config.toml
num_key_value_heads = 1
norm_place = "pre"
norm_eps = 1e-05
tie_word_embeddings = false
extras = ["capped logits"]
init_std_qkv = 0.0472
init_std_o = 0.00834
lr_head = 0.00498
batch_tokens = 16384
doc_mask = true
Each number is 500 + 25 x the weight over its row's rms, rounded and kept within 0 to 999. Layers, rows and columns count from 0. Numbers have three digits each. The size before them is the row's rms in percent of the matrix's.

# layer 8 MLP up, 640x160, rms 0.228, rows 394-437, columns 0-159
107:486501479496525511484475512535549501497549523456478473497477530491530512515530447527495453495512478481496533492467506473493520518485508501529489537485496533502501475554530451493456535507544506513471523505480468500479461458557540472500498468484487568492502509536480500478506491474466486550533498469486530519511508495516480508509469487522536550515510492512503494492551508463520505551508499463497482505499497533489548526482525514524490489451520503468500482503511496461517477507498497
101:519513496514524501495504443536482536511489512494490511533496495467477486483494504507530525543520502511526509503524487510494475474538525482507472478495461517521487556490480525466486514524502574485459487504522534507473491540495484509480496522463454548527482498488470535538493484479490487475525474495537458523514534453487471515533452488535503531487477491486499507485496475507514517566496537527563497540504504499493519514489512459523504501479550504454494521455480509496520482504503544
091:480515556547518498521539480485508481513555504463463513468491507519484499479526487521475567521475523515545512520508517556475482463483468467481518478519472496522482511490486500461486517503483520496521496544505537527513471520535477532467513528522463451476487534504509475505485515486451509461503503506492472494488492513485509482508515499526493467513525512473487506463530498470484498500485485510491468472518492467503510512524548475485496528500490552471477446495442494530525447520537511
101:506535496520483495529450488521515535531487508474466493487514519516497500487505512515491535502504489509520522486544482464483494484548485508499490498494538478473502469488488483476487491535512550533477504552467482520548522526445513452491527448454478481478533468491472490483490520537472535488535483497521493469434507527517506514478530467502514459496463505508518516510479476480492512504492523500539494543507470521464534520518542469523536560534500477548499512528498496513494494492462489
089:469481475538498483520472465528484511508477535454529526530515493490491485469557496475542493511468515467491497493507496500487495517479483450488476497472500476498495471544502471552479536509469469476502489497515504482487546446482523518455459499470482498522487471483472492504501477491494532500496537460517532441503500464476508505500432520467519474518505543485510483499491498539504484544480532503458492482490491502529474480493491501476465520542488487445509463530468460530499484525496492
096:500518505509508479542503478516531429455522480481494515493491532493475524544549497497491472475489475507517546491525518484465558458492470483513537508513496460500489447457507485493506562533465500498509462511528485501523500479505527527475525506506504498503502497514549527458484588487507544467462519503484522482494480544509496497494551544505489495499500510499497474541501475503466487508488494485456511506517499513520502494515516484493491465475534521520481509468524458510482488466478516
103:520557489473503495522490457482550493553503499492481506505451490510503470496465522523499501486499464512508485470459533462503506467526474540518527482511529463497528456528479497502501515477489535499495508461502478488428512463519504501485490464487522468502492485501447505455499552447492504473495492474440476525504482524523522464489483508488498492516444501517477494505513526516561528509493503483508520496511472516463532516502521465531533513528530506520513463537459500496512505508468512
099:517455556531529459520526501458532542495480483469482502505516475484448503516514506467505538486529504537457514515512471488490519474485470486483521514456475512491503512458537500482542486496481516504476470512465497501464491546516484538502520537445476493501474501546493531488483527472518487523466487557490496470485485496515523522457457487501513485471502506470488531493495476548503523486489486484519512521521492496495507510528510480527478482527482530534461502515474487526475490486548570
093:513498492541458498488442492514538522497497499484490482539507531480487495511486462493492466495504491498516495510515531530469486526456481508534461511509460496518497476496486476449524478511548467486483490537487508539523528497510508489527484524479493517463522466489486538537544506538487471502502489507480469485497455492495527464574486514505472505510452464507488516467493491532477477475480459492511491456476509534488488535499492478507500437457485499481480536481466472500474545474465465
100:518472518497478524494499508444529495482521538449526491489453512471508479481514549505505537475515500474491529544499453484497517475490473486480468524488507468482502517464495503472504490510469474478488503487535485512535507511510506526487535469513481482485535523505464496522479490504502475432484509518506478481572481509475466526483508493499499541528485479482502546468469486456485499489560513524518542479433482509510522544470495528502535490453477468513499547504485500484501534499501523
099:456522499530507465519487506487485495497485494525524491491485516508461490429551512502478496505526504550440492477526511486481466530526508465498562509485511489458500522466493489460479534460472503523484482516495479508500470562502512533487520511508501476496501541488546517496505495564474495479535512507479548502519515524510476512498499521488459452509485520502484515459506509544481484509482497517527482500488490460481494491462493451459484488522494492482485521477468484492526575478488519
106:502486483524526484510509499540524503441485511510491503461512516522498477479501497489469502479490504535493495478530549520483514465481521520486457514476497475500527480482481495520516523459528496534518493493452504517523499589496522522495503529485540493498518519540481500545467438500491445499499498474510468529469488487513525516539492521473486517503512471481478478556464511510531506491506448441501457489455518496485511489507496467467518525542500508497483529461458451518507499483508482
107:535502500526540541526497503528506492495481527448491516507495521503477493530427491512551517521523477534521466516563504510505486519501500500497506487506487483546486435460508475528515485492493495447493466501484465512496490477507536512502556521502507483512471504526447477456470478484481525495534536474529504505511529505522485469509534518485486490514502518496487526501532497475522470493506513511491521552509483504471489502471493501528515485472450490537433463469474473462490522543509509
095:529489492497501500536533539519556498486521503507498497509526525500509500500543512491515465523504465501528499525551496500528520453423473516501504487495525487519499506536513499522521481491474503498468509510423536477517509519539476515573500477523526479498477503485532484537514523475487485489441537498498488560489493499529496504531487522493514487513521496510517533478522504467452459510513487485514525489480476490487523509467482482523553479538473506497518547507511471526520469521470457
101:525505466527473509476541478471548510518501550482552461496509494468540471501498436540511470458519464500514514529501459517519532497484468494535516518492515473500497494481497534468474480493519473484492496445478482519517452517497519521519491475485455489520491501504475499508487521461524512484449483474490526508465546509518490495505532521489489487500516494533511485497480450489472508532489525508519536503452502519512528494521509505490533474502494512583490498461529492458462469503530502
091:452498504478453506501480456465482515498477488550504489494491543507532490502484472460522494448503520490535470475489537495558479495467498471521500525538464533534506558514512489524513507477431484500501531508498512458468450481487424511522519495541514500464515501505498519472530458534509491513502490489498532507535490524524484499451470503481495488465503509486498504536432514458497481523503506532466497489503514504529503513505495489458492499481512519500529493520492481465531490511515514
099:484466511500472492511489464501466523494467487454516493519568515489514547519526523506532523455493461510523514502479484533479511506484515529523535506523505494488509563538545486470479494474504499522471511497492487536525503507512518472471494508526521510488494452516475499472485513473532497527504504509530498499521521526491466489446503483474505517521495480483515534490450470492515516454462499500510471527544491539485539503477504528462450489458530533507522536469567471461522505490507522
101:485476511474490545519541461443517545494508500508483515519514499477467524510538557499519505501484540502519485527537506508457488492508523493514477478489536503496493495437524500525526556550436452456497464483487511520521513525489525484491507449486511516536502521519513475469485501485530440501469505500517509530499481493530513516514457472469498493503476510497494498505505466494538456529471507485502470484556499499495502502534497501522522480471524524512455544489495460535503495508474516
112:496469490448544516515505482460535472478518548483458485486526490473519509473559480469507490475502489468489504543526511589513521484501474504503472467520503517493542504494504491546500542522475496506480501524477503539509506533482492514494529548469504485523502523541498532505512510526494500476537511509513528454508457453479495504537478503462460549485504493539468517521471454521503492512541485508475491524478502523511512502529496518509521472468514535461491501505496501460533502501513526
093:531461515506571491490516503480505490523461478505505508504505490511510494515491504483507473520497485510502513547519478487488464482506490572489511499472460502495497546499500544500504507515542510491515502500481545495498511516500494515548446484511493502516530459496469545515504485518455528477469524492511528496485525537520568549479485472522471450500496482523475512517510479501482475546481543498528518513522474477451533516490502457504466495475506521505508505498509539439526503521534559
100:484475493507490491495493511495527523512495525460512509473492520521514484525537464474505456439528505510473491520532503459498541518496509503538459511519510534468504483484494500487507482467516499479477484496494471451494503435513502484520461556479499484510503474531448487499490475517474549529545458466496520470497538467499476495507489527497499508446517533473514518477527474529504521466483558509497520506505521503509506524494482472432474513457494508498536481464501485476473503530511558
102:486514496538523484502475457516468460558545505525536491495513501481509478525476528522521487457497532527537503501517566563519496484497483461504512522522526503483551489454466492509521515508487494523514480503527492453560488488497527488479510541502497494511508511502487509530510503539513474476493469509540470529512496542422509495553511504519494510519481482522518489493487477464536488506509487477532538486485509503497516464453539496493472512505457517499548494470503546507511489493500486
101:504507509526516493503547468476496543544523491487509524478485472496485499530488521484478509477511522476462514506529467515501526505507481481471497514537504496457507473477502456439523525478496504493543480508474498534519481518449510504511566496485457513506497524500505481504470538506523458554442533494514507526508445468529477503505524487542495517535524461499458473450516471471512484553519529500504531492492493535470527511508481501534498527537500527494494495497476474464521490492516548
089:534493515514520498465516524498558549513505514491503491515483545504496514471442507471501541504540544505488519477536463476497497452490513514511528502492519537485471551496555478483529459500487480534545490496446496466470478497499474517464565536485472484477445488502507499486524472456505525519466509490497501484506502483518471506460494485481531522515520545503508509477513495522505522526455495504487513466500524559523499500481499502501499509513531539526457470504464489470506491530479492
098:504441533541511506495479497463509539501544487497472465505533528494497506503509499504448531484490491493495496526479497531482492477480490527465558495491504499530518502473506547513504515518541456531524473469480546542498522490500484519500494475471483480445461493502460522555495474503513498472502504531493495487495538516523551454531494523502512481515475511470468530493508494497507465495496463521524492497496499531523493507480517499537466520546515495533438451570498508479507536503504514
095:455485487515520460486512504550486484531533533479524529521497507488502521539513534436492539491511481452473514482523542495500528487485488493496500493502503483507465477490466554493547506498524482506511490445528443519581508526502456498533483482494492514524486522475490489524507514475468508545483485494471500492539511509509525508492462490499501463558466491493456464513500481496505511489496486510494487491534474478462488515520510505524469463488430497512498520517480456499535480517494519
111:496474470517514485477495539491536567478496469517569501523509448506416561520512532488500520506493477505459453509480484520508476474483475497501500461493518514519470488475453530484532450515499496496485489486507503518484479508509518509460563513485524488524508508517483505501546515531485501506521500506497514494513498497524524493508548498506543507505513519527505449492506441471568468511484473500521509473513518473503506508495510477504562509515460509488494502480495499465484491500526530
100:481496507462515488506492524542504517525495475487488507539514529521507484519504493500495459485454532533488488488509504480515486484486511499486523550478593535513459505534549473476535472511468532493475444509490473530478499521511429492504526517520553502466505471507510520491516466530549518510504529477498492470506491508463521516463474511527532486525515482517471483495545515484484493483508498455477482499466517496469503523490499513456477490530439532470497510472490474503528536504500492
096:520497514500467484452546493503517514506494504499484506545501524484513502488492508523537556516498447494514497503546520512459514519481507520492483458519519495517478479445477520511542529496501528479543477472485520466499477550514474511510507459494529477469542519524547512510526515487486505476501472511505600520523478496549502467509486545496480476472481504474515530499527476511526479494522459459495472498444485482498525480491480481517495524486506495461482481452482487510514534524511488
091:529509489533499508502499453515568489533464531480472492518503522490451486496482500507494499536508547552528503514491507529466504522486506485482549512501507505497526516507503484479474535523473495492444501498544528499499496543456518486539503509473531507480517498499532528512478491502474493549506504529477504480469544520523523479467544470485480503502484555532490520477499534498515453503464505500538498511535500509529507442514492472514490513532491514492433529498525495453558506521486518
085:494523525538540586488518495488477499494535520484483513516568506499496492508480428482490504500532527508514506496489471509509551503491511510514514539499495510516499510526466441490501466499509525475494504525471504458533525512516529520483498518478505482538494501507541514513482492469483514534558527498465451514461528525512499517477514517509490521442486522503524516484505535499520510515425480487567493526483506521515502522514503496496495485456496440514503509523523505527509506497533482
101:493465506515507468538513465476524508528526527528542540494521508504506482493503468475491479477499538511493501492466549456516531526497489567460492547525474510525478513509512473494500503521548508534499523516529483499508499507476503492491467481454504467539492498473484515499563488459508498522467467508513491457504486549535509487496439486556510519442486492470458508496499509465509482510527515488464508501494473532538479515507493480490528506522503507485541492476511504454525508533544527
098:499500506514525529523541515516507483466534487490485445509497504476484516508495517493491476488542527487522494492522530512478541519479494492448492495521473494463517490503482492496545479490521503545479528493490483538494494496456497506561474521535489525531547528456504459495496490528486499507491450479533441500446482505509494490493522469482480477501490513453447528516458466519526490523515544471508517541487494486483485530490474476517513478463476510518478459498454517474562526528517515
110:509519470504514477522520487503494534471467500518516508499473513486557533490513492497461500468495460492519532482467551497499498444521452533496490484539495495529489540543546486474508489500495490515483500513535511489496501483537479487492475503495474491487527502539491493518485496508493513508505518504479496521478475478522551514489458483514458537517521444468559502469505489539563490496498505459448499525498471436518551514477513497511522482496541480482497483527472487483557513544488496
092:499497525535498451515517476535516475490485512490499531475526528448529543479536544465472489520502520512506509463517543511465491499514496505509532525478518501474503507525483486472526475501479502502501487507509492489490510490487476495529513496516517492525473489501535491482508467489531531508502505485507444541502515514513493485538515518495466463485509524574548466502443521493526528519514459476518477549502543487495545513520529465522492530533461543541521492474554501515531518495527553
110:494497491506479498480523485496511509495501502546502522479502471513492507489520482569534480496476501510524533519472475514495511527506504441504481516472518470481533510475528495443500509520510472476536454542518458514523458565510495547505492503500457519522516544523495498494489503514506520503484479488532513461496512519495470490461474515476468525455488527502478492505490471500543472536499490466477501478500494464447500561484488440507504551463530504480472491507467505484465485478469456
098:492494517496472517499512480489498511495483543527494488512532516496502468536499422484507543509492521505544495484491553499499531487513548495512492509457523485490505456515467528536478512513532527459526485463495484501472493502482507504479510450497533513544496465502464486507504484500494441500525428483468504499504477525531494479505462499489517464511453474466497546510501497496496459490493491551493504537548495518479494549471528487498517479481527508497534510493526533445511477547485518
104:485541505522501529522521485508509496462474460521472521511530531487491534503492482534526499503494500521517531501505550511483519515533498509438505531510506510492504491501472482509529521557503500521512525461496489502540500544480511510495562517510529481495507572535503509559501497473482458506461526480488511550514474553498469495509481514509537525514500486481500486476524474521474509534510490435484505516482496494526540517486457497466495488491495492491521491496523494508488487402491533
099:501527479534476496492510471499543543467468489507492497514489480522437486469524510502505499517524538425468513536492512549525550483504502472500470478522502516567524478513510494483512473485502502485470501537516505517495496523556514485509513467504522464516508442511487492529517418516476476522532477499538523526503538491488449501495524543498492499523498483488506512498512509507504498469462498547489464494508494527488528506513490470496526506464504476486441488492527460505469520482510510
098:508545457493485487478492523479498491485464463479514489506489475476500508512517540481487517497509491548501492548495486507528494467504489525490489525542478552460491474523462510483494488547516514463510473545529506491453480491491534490539493556523493515446499493510503512505556474496501486514500483481492528456518474496495485543490516498504466515468493466496495467530531520478543501471448495478570514471478474507502520500487563490478495478494472534541492535514510534483488483536528525
093:502491510493523506486497518528464466544474467510501494495526484464467482505477479526496516514507482520530508471481519550506521438445531498506498512482491509522497506544481485464520519489479522492494529531495498484515460474498488475503512517492480472481523517447538501536552528482495522450515481495503520484558554512480513465491517498520558480529532483507476500497484513490526526502483539469520499558491495490522486546465500467469490517498504526552488485558459507502514526493537535
100:501527439536484507534515491499518519491525489497524460490517472491477492444519518537460512489508530455477488469512474484500491468457502467500555478520527515499479504456550505517520493495502507498477479523510491470457488495485486539497495528525484477555529463539523539470518540470488512541535516474505450485491498509519493497510517511528489493469475499496514500505561459493502557483503485475498510422495474476522502475512560471499483497529495518499504489498469496479479496500474487
103:479486561534507519498517477502504505509483498475512486503514504467476527454446508536473503475482469475485504529494484506473510468511500493534508527485523513534542498458519543530518521493506473514478520513497491484446489511514514530516487462522492446475526532492503521521527488572489510538495509513479478509450466491469527533526496521505486499532463513531500448528481503559502470514486540450478481508504545529466498498518460524484538467496476536491495483499515450501499514521513498
085:516430521537501487507458469479460495507492540499513506499499450483489508453519516478491491544485496498530555546500493485500480483502546501456567524538492498496542508494510478481494499502464474503465490501564506483469512542465491479476516523552514462531550499471471504516496498534468501491492472489507480509484494490487510508530497454504520528529491447473480490510469525493539503542502484492531534479503503496506521487494494461520492522525525534522505502492490496452485473529537486
# layer 8 MLP down (transposed), 640x160, rms 0.23, rows 394-437, columns 0-159
102:482507487482490442491491465470497488503463478509505545487536524503479520529506490501501514473503536538498482473479495482529511519499480510499489467500486489469468499466484486536542519537520467457538492517495495496507433478496491496474466495550505464541492497510517511501512490459507552482511500517541459507475507524499477430469490484457455499494503463464489507500478541511485450508546513546482532550503513515502461534512497527535499526488493520519526513538524477515506514540473495
103:510483502549527536499484498491484490496458462528532500511515511481465567529533511505501517508527503512508532540458477501482501490529498503467519520470523504499539526476522518444481478485501520493470490500494458488462494483490491508498527539525527499452480545506512490514482520481523522580480463503509479529516468497496515509531489468500502450517537498519480487529509540470520478534464509509528523558518558540467483525518502515494494536486483506499503491541470500494465527482519534
106:473494450500470462508505537480466506534498477487447478473487487447532521496451522468522510538535521484486448488482508493519505521479475450506489476478464496511513506537496507517517492477500514485499566503529491513487499490501502489500528545482526470496529485514501490529534528545501478459492502472487567522531540532496461463522540504480494503499465531497476507539479507498498510496562574504490538516508510531503508527498520535494486492507501493494547521468519491505485504487507477
098:522549528484481497483510527468476467509476528439503535513517479500480472493517458505496543509519500515473510540494502487560482516530491553513492481520493517536536498477500437467445493521503512485482547525525457456494473499504474510527551514505505521528483489500492492576524493490505492528497485480544510479474500500510475462507476500523508504494462491475484546522521519487452495495500516500522456487516477532525466496521496531542506517509519499496533456521533511472489475480499488
085:527502478479494536480518507533481492505496537478492521528486489468505505494488568515479466523445470511462484464472469465543572494524524467473451523503469500501514535496509493493488480518510542486503528557467503492520488524487514518501503527512511485481540542471507518545494510532525486496507530523489480496506539462487481491510472462573475484508526522496498495486526494528517501478534520536546508515501492488503511474508517552484493482509530503469518472487507529457497475466515461
100:488525560520491475476502507479503514493507466501489494477491505486489515447506489476502391526499473513495545529477503517500499502538495502484493502512545510473488519510532502481547528478509506469467507526496500516460514522489479506529535524480462502557509497529484528469525486535507475525488497441507525498506490534519502515527552488521541495492508482465529521508508491501447505420489509443510490507546502503506507504517502475470524495496518471529489505480484524498496528492521545
105:527500525495501484467484504500505434451499479434511497490511532482481491501488488526518542491474548560466503453508495496558507528527508485498533501471505512526539480456488485486516516527516477476502495479507461495476522514522508458531493491462483525469485490503504496487476471508472435477477502498486504555461499496497490464507529454483498523471557496495473504522514490504451572543494522460477494505529495459501499496498498519459504505494509524515485490490487494488508489496450515
101:506510538523469522480480476499479520488498493472501497510472530523488499531516534495485448524479493533520516557464492496503501486504518501539488485511486495518527494481461502513507496479556512475505540552483487516484437469497567522491496520512505461530491487496528559491516525512516489478507545537524479513504496499538480557487521449487502443503525535516571474515544520491525507494475480491516481483521504515495456454525497507491507499510533531496460515481485497500512475502512453
094:472490492550490482488526535507506485459484475487551501525508485520503433488546515540543488490498456515513537491501516491536515459486500482490500519522491509453529452513493527502504520488459469553484513493510509495471533548487490499516528475533449458553502502507517485523512482492511464508494511503506460502526517448503500526448511486481497501534533490491518518511517476491510521514538503446493501541500448492494500444490472534509525479528517515521497473502503501503486480477457543
090:516543518462481469457498533441502521481508525469514484506486497523503493488496491483493525488481484472467520560473503509486513461468486511507499503475536483485461512483435507498487497491480489541513474489490473522503450461483499501478474498498540492513511540507464475469467541449506479477543523568506520445530488491485481516471486532493480535557510497478498510512467488520511492516506512454516529492498508518483557478519474524465479478466476468475495492509515476495481528509538484
098:430553517513491501506481514483439483499554465483549500500529528550491500536480501500496507454491476494478547485522508475485499495517469498499492514510508461509496478487506480517464473516492505506492474550464483490470514506482469460515495495509522484478517533533506529489457513485458495505568491503500473542480504529477533494489528520472482492501509483495492485417524480506508508498515503496522503448437490477541537505500471493554495510495487503488484498506471542479493500478498539
110:491533491461468516471493507537529532476498506527478498498494491462526476519480530495502489522487474497480509513518495527509497479499469487511506527499489489519526489508490503497470525489541449453494485487460503521492484505503553491502465523553511576559519514558453494525490472512477481515527511506508449486490486530525487460476496546463501448534523541527471507485496483508510482458491482521470533507457528521483535509534485484544481530483536529527536487512507503530524479481492499
113:488472527518511496518481457505559468519556503492570478494502478485533521571491475498513482539417542527490502489467488496527484466474496505525519498506513483494510482502526555504479512510483445517491479484503517489486456529483494518496530485464462518479485485496496499488519505489496513472499558532495528514477508522525494518468491508486534524455493526543483494496508480503450512491506494473517515474518505543489464516475493524455529525474488517484527473523503516491493545527498475
093:534457522498488562480446492489499532475528461492495536439465530513515472487465502482499448545490512504499481553520514485503476543526506508510488489520506511506486493529507512493472457522520474436495472487521550533477529519521484525523508529466496568470496503475505483469510481544477482475497465503475491513503525482487525458493477481499496510539484518515515452490490466515512477546468529532517522542508474515523460502497513491498508513498511481470510480503510542480497512492475492
095:534525524495523514505479525539510496534491554504499528504495467523508517484468476508529543508546504469542526464514444523552492452482481543491560556516501509476540517495514509512540444541504461516482499475522529508467477522466502476498541472515524521530456465517489505481489525468504501523496492513502542487518515503499507519491469513522502509450502511510481500471489536494534500455490517489463483482489498524501495531466481457503532501455534520471482462504495495501512493486505505
098:491506489528458466500474473479521467477506485543502509540473520462500512475507535503533461516509501506461477521505511513534478500474512509492511458535486518536540489492499481526526521476511486495472547492486492469528495526494464485566538497520478496512490463507492512548502518510517499477505486509470512473498545496541486534480473492523544498463435518534517447539475505548495477488535510499497534521526513479510493546510494527516497502542497518488516476507520432522472530536510521
102:498509562526519506470474539472518474522477536444546493461466510510484508470500490526521503503514486499485480442514496512487468556553514517529477541486532475497481543511498496500483511437491482499498524494504510524535572517505482505457500505513521493529515518518493529519496450516503486517526503477462537504498516481490518515506491504496517498512506518455511455500492495531484504517512543513504497532484483495499541475528506545487474479514526527479533547469540489539475535487458487
102:457452541510546495549458484467522498491485483521540494531520497513522515480494485526473527495499498511508503445518484491493499511493500492484518520479541531482465536480532509534513502466469506470481523505515500513558472524519487503480481472505494488540494496505519470512486498502500490525457496526553539466494495519464514529491515505489533487495475500443549500471479510429483472512485500459539489460517468504490541509517494481499497530455496477522513530460541470536487465492535520
091:561545483502530486497467545507502502485505508510526508483469470515488476472496487514472505519512493477510492489517484497606475541484521538491478522521472495507490505514509501523503463498502469492435523491493495460493527498512486501505504492466517510459452496497521498475473519489557501474486492544454534496567495465494521479460481488558476486504485478487475471488488512527515483506474514488490493508498527497538489489500505558499511499480477465528497534518472480554484540498526509
098:546463491492508540491490493490494527519494487469493521498490487514528449522512522512494507545495497481533493506484545490453514519502554504527551485476472477514513509502474489462491471518502537435496531545455528530475493507520508502527489508530430499501495463466528507486474532494506500509509527524512453513523509462529502488498513451547465496490557432510449511494528480523498529458506497496470515525501502503452492485468501516484507502515513472535520508515500539505523487489507501
097:508462496495456459510487471528523536464522523450483484501506479504505550517519514541518448547478487484514502517486539551482512522511520460503510489483496547493457528511469470525506526529471478497489499468505467508497507510519482464491492504509472530517502444497469537466456498485493514501514509502470525489488473496505525485537534490506523494531509503508499474494466522571492527482540473497483520509532508521540482486495504492476498480527511569481487461438494511512462489504512459
092:497497464508478520476473473479505568505534478502480481496457482498504469486547546480499512470510489520517450506487483511540527506504521510489502548498491480513513497476549502499492489478514480480473504549498516498528523506517486528528467492478474455534497477493539513470460510508506546514514493524488520526479501498533501510441512530494486476466479489489513548477538468538497519503539456450523485495539471469441455506479531488501501474501547473495474539525496487492490529517464487
100:476495520519517534495492493551477503504530498524481503490496491498498470510482476512496430501481503530518520504531490529518547473508483531483492512470501547535471504489532449491552531513516490528477503557531518511509518488505551495553518478511451493512553475529495521488503506489482498500467499492509492492513508492456495545497482519515520536478488515467448517511553542528495493519455451483503456497463524519459514524529471505455509489475511457531488521460504497489509488483514470
093:534512522492502506464488505504502489484466497517458517468497516494458458507493481484543463504548486554492485506512482527548487506496515503527490504510438469468477499509505512510476514467501542439517541512472481470487486473495514499527456532513483515497526507478524535469431481512541466514488500511490513522532509479514503488444510469507493474515534458488469505538467505503525484478512498474501476533506521481473476528520498536482506486487500480489572531516565503502481483477509478
102:470546472510485489491510506541501468516503519503508536493489446464493504539511526514505462565504496480506526533502472507484550485534524505522502518533462463483490504517511514509532495480547511513506538524515492460477525505520475517529524494504512456512509499542501498461483492504509551546479497490469525487508506482511507549500456480494498493513500490515527497470504459556519532495492449487482507483466486518507479507539486529489486446476541506465510482525481503487483534485416476
100:504510452506526520506549475533473474514461520537460479474507474497490509497523467492542529537509529502480515532533511514466532531478501491459454514487517529467500479493469495516493564492520482480496473506466435485487519505460501505508516506513507449486475523472468497495502450517507522480531516499509535487512510492463506509497519485573486535511533529468536504519496471481504507489527525505505513482510485513509502487529482516529494526566479547518514443467499469481485468495512481
105:499489480520509495530529490464542501537496499508499503480568481516538502533470509497486527491511499476544487487505510491476479498568494463474501471523507485473498493488484523505507504536506462494521416511513506498497507475495511493536530472476483524542517477528469538496518476493468480498514498498538484511525449518504485457509475464453477543533522500545507506495485471458543519507512500496511555522482522474500500510496550501522510513486515520529518449505515553487456542528508498
106:498503503480519538489504491476478494474503468517515489517512483532481507513520527510519498530511521506557496499473465523476471525492537547499510487512492487476474451493499449496481480469494524517455556528479452480475504541487472517531514530513506513485432499522505478476480539498524537513506509514498486532483512484524505483494452471550471490511544452545455518558470517428491513562514515487480512520494464509551515495503501488498496477502502508523485497509486500511501487472521525
099:520517554476490517500486544504483558509522492532480511529504517532474537520516496468520483523509497521481499524512497430488493496521552477542486516469498467487485547550515461497480511446510501489550485492495503492464479504475463477477517488524482467522528469464497494482521531510498495463499500474500501461469477513533518511482488465475475534528481527492518532510467483515513513514475444494472475540484556509509467492530471506471488484474552474508503493468474514492537493490467493
095:491524535509461521514532518469486478474523474524493498490524463508486537477464507514461517475495453530465510518522511485495541466515517482503515506512468516480506487471448534475429455531483493460483535532462522512515525537502493470524473503485491504502491526465526443523519506483540488470518490480441509506491489454488506494546507487517471528517529528503477491529486493474454480525488541474507502505456510505510501480537490506516544450494505452514507481500458509493507514527518496
085:499504508469455506499497486515527514512539478504469499451461517516467497510512505558479512497534483452534471505460491518515511520528471479508481528502498476533472499485483465473523497473514483490498527448469446514479514520534505505441467499486484508521499538518503526497471475483515485506493494503476465515553447521537522451458538467508505525511507478507495456509470543499462517463533481490489519486516516494501538482447508524520485516515541525500543462507513546494511489480511494
104:506519537455469483492546491482490489492519501489495487529499505533443529509499491478521485485505461497526519500515566466523533496441480498498492504496539493496521454452480518522463468565499479482499487496482512541518492501509467473468512529445493489472468509537510471462487549480485498482483490472499512488510530494489539505517514479496555506552501467520497497526506488466484506537543493485470491443518509503458522492508496530460492529498488462505501550526487522471508508497527493
094:451560494505484518505504543489471476468498488515515486466525483473480445491486462533497504493502507512500504482526478461585450497497517497525482526526472454497527536506534495548538483469434516516526502497499532475503490491534466459516491501486517533476483517514451499497485502494532469468490478493477537532492512484489515528518521505467513475509502452541531543530488521487493494490483512502511525484499510502485524473523522562482514493506480526520521463505498512500539488537494520
112:490504515496538495506456446477453542507498503442499495488477505510479497478487482540481503464489512494486541484522509498513525504498490466511465469532511470501533543494482555527512482507470500507513478495498493510517489508458502543512477510472495510513498500479517539491466524499540514464478543533452483499491523468531482505502471503509487491491507540498515517536496540537546516534515491521490568470523499537455449475485522472480540536474538525519471478520471511525518509487493450
095:503490496462502548519511559496487490510505479489477537491503473490499550472472504459483483500490474506487471527494458499468502492528521531497490480499541500496489496465535532487488534518449555500435485478522499495531515480522491496488550481474505519462502548502514492571506498536523480530517530483531519512515521503468508530479479459503500485502491473493503510469534502482504487499504523502485545534541528504511516481495474521455462507517543550538542501528465480503468509462511521
105:500514542475534489500460462492521495500497495498502506458497522492494453483536499534529443545458462489500462494476451512490479515530490407496506456479486513455475509517524457443508490484540464492513521490520451477510479501524491544498487516492506479512460526524521448522474485538487482463524494520483491517465494496526499504485464487495489500494501484510487526484498476474499486507486504464503495474526534455517520533487536517522494505482476507522505490521506551524486490461471476
102:544537457525498458481552507529491485513485486504489497442515493505495512464501533504512488499539496505482479470482491481525510537542522504490533557466476519507507491482515479483491473487520477476519488533483521556504466496488482515512500517553491487590513503486550472516505458477478453500509533503513486491487504494549470473480502534467512509530522522518458515464505489474510561473514504476478497488485482459481510529490533501497514481479450494463483490509521512516517502502517542
105:501521517514535505540484533546508485515472528501485500506459531508464479540524484551469442485537494487526501536449492513502493487510477486496513535513490514469452509523497496516467489480510499534491520470502463500529492488537522550467539511517522557496522457532479525470443504486502488513457485502516501498501537491479504512485506491492507531508490510502503519486527507530496493454517455475521514525513440493566523544472501451522495500498504524519474532519482541510505492477468485
103:531462534464480484551495529456520509519484476550476480483517464510513518504512496543478504530505504455502491504463507479498531480494506442526508495497503461482476484508476555471467516501510527459556454468521470472505526514503506477494522476482526489516531492465514504459505505518482507499531486511530486477535469470493503432494502444514495500496485554522485539473489484521520484519534495509536519534469467479501509516479494522454508484512540490500501508486496523508460494448505524
087:515489501488479504487521546469513507528540512479506514513492529518490468513512504522515504497489477513522465473506473507519492533505524483516498476510473512512501507471505519470491536534515477475517515487500526460505513544484515502465497482503456496529503490501546445512539484519479438502548500506482546472539523463486490513531513498527464446493523506534507494513494510509465487508525517482479497508552536497492513449493455532493510446531533442481490555541482538476440540504500483
098:517510490526507456502482501507507503462525529564509469472542519502579510501474496500493479485518471519465527504479488507529504502527515491505505490503492505494436499532537510511557503509500518514485506501541506512476554504504445552512505477488512484508508509563490528509514480484463523511517470473505469456533502459534530458493518469489456485475484481500516520485509506461489524467527493448510480508501524494492526564523523509524504490535476477529501488514495513540517534532484480
090:520495486496532533506493525495459488521444513520514521519452535512491492442451480509495506462476511512516491529459512474453520472523549488494463505513510514489480499486532514495455484476527521502483494512526552539493505471461469440470494507518472482496471490495507502494464503518500531487479495495480452497529508451506513516498492480520493500499525525541523506515542564510515489479512500540463480510513509501483465497450530550470497501543542466527508469529498538491478485511491505
091:522506478514483509469489543506496533511449479493462518504492477503474532506514513468529486495465509525500444499480504518521476506500492507492462488516505479553459521509508570467532547484507537494516551534508456455487513509507582475507533466521506532532496484477518526514490513516511509531486514472515476471497522478519492562465501474486471452453520505527535496534544498504491506491532490508495505491488509485548472472539495537495520497511505467480507473491504480503512498459491498
089:483480488507476473471487458525506477455512505511455484539447491479468507464486439477490520538465551498505526544491555481528508523508527503489458511480483500479489481480488479507497504538504494532508504480533461490449535520534526514500499485447514446514502452502490482494538523502503503443485479501495497471492513461486487510550486487507508521517493483515478466478518512541507507469485515489495546442459542535524504490469495496486491490466486485530484507506522501514463485523522485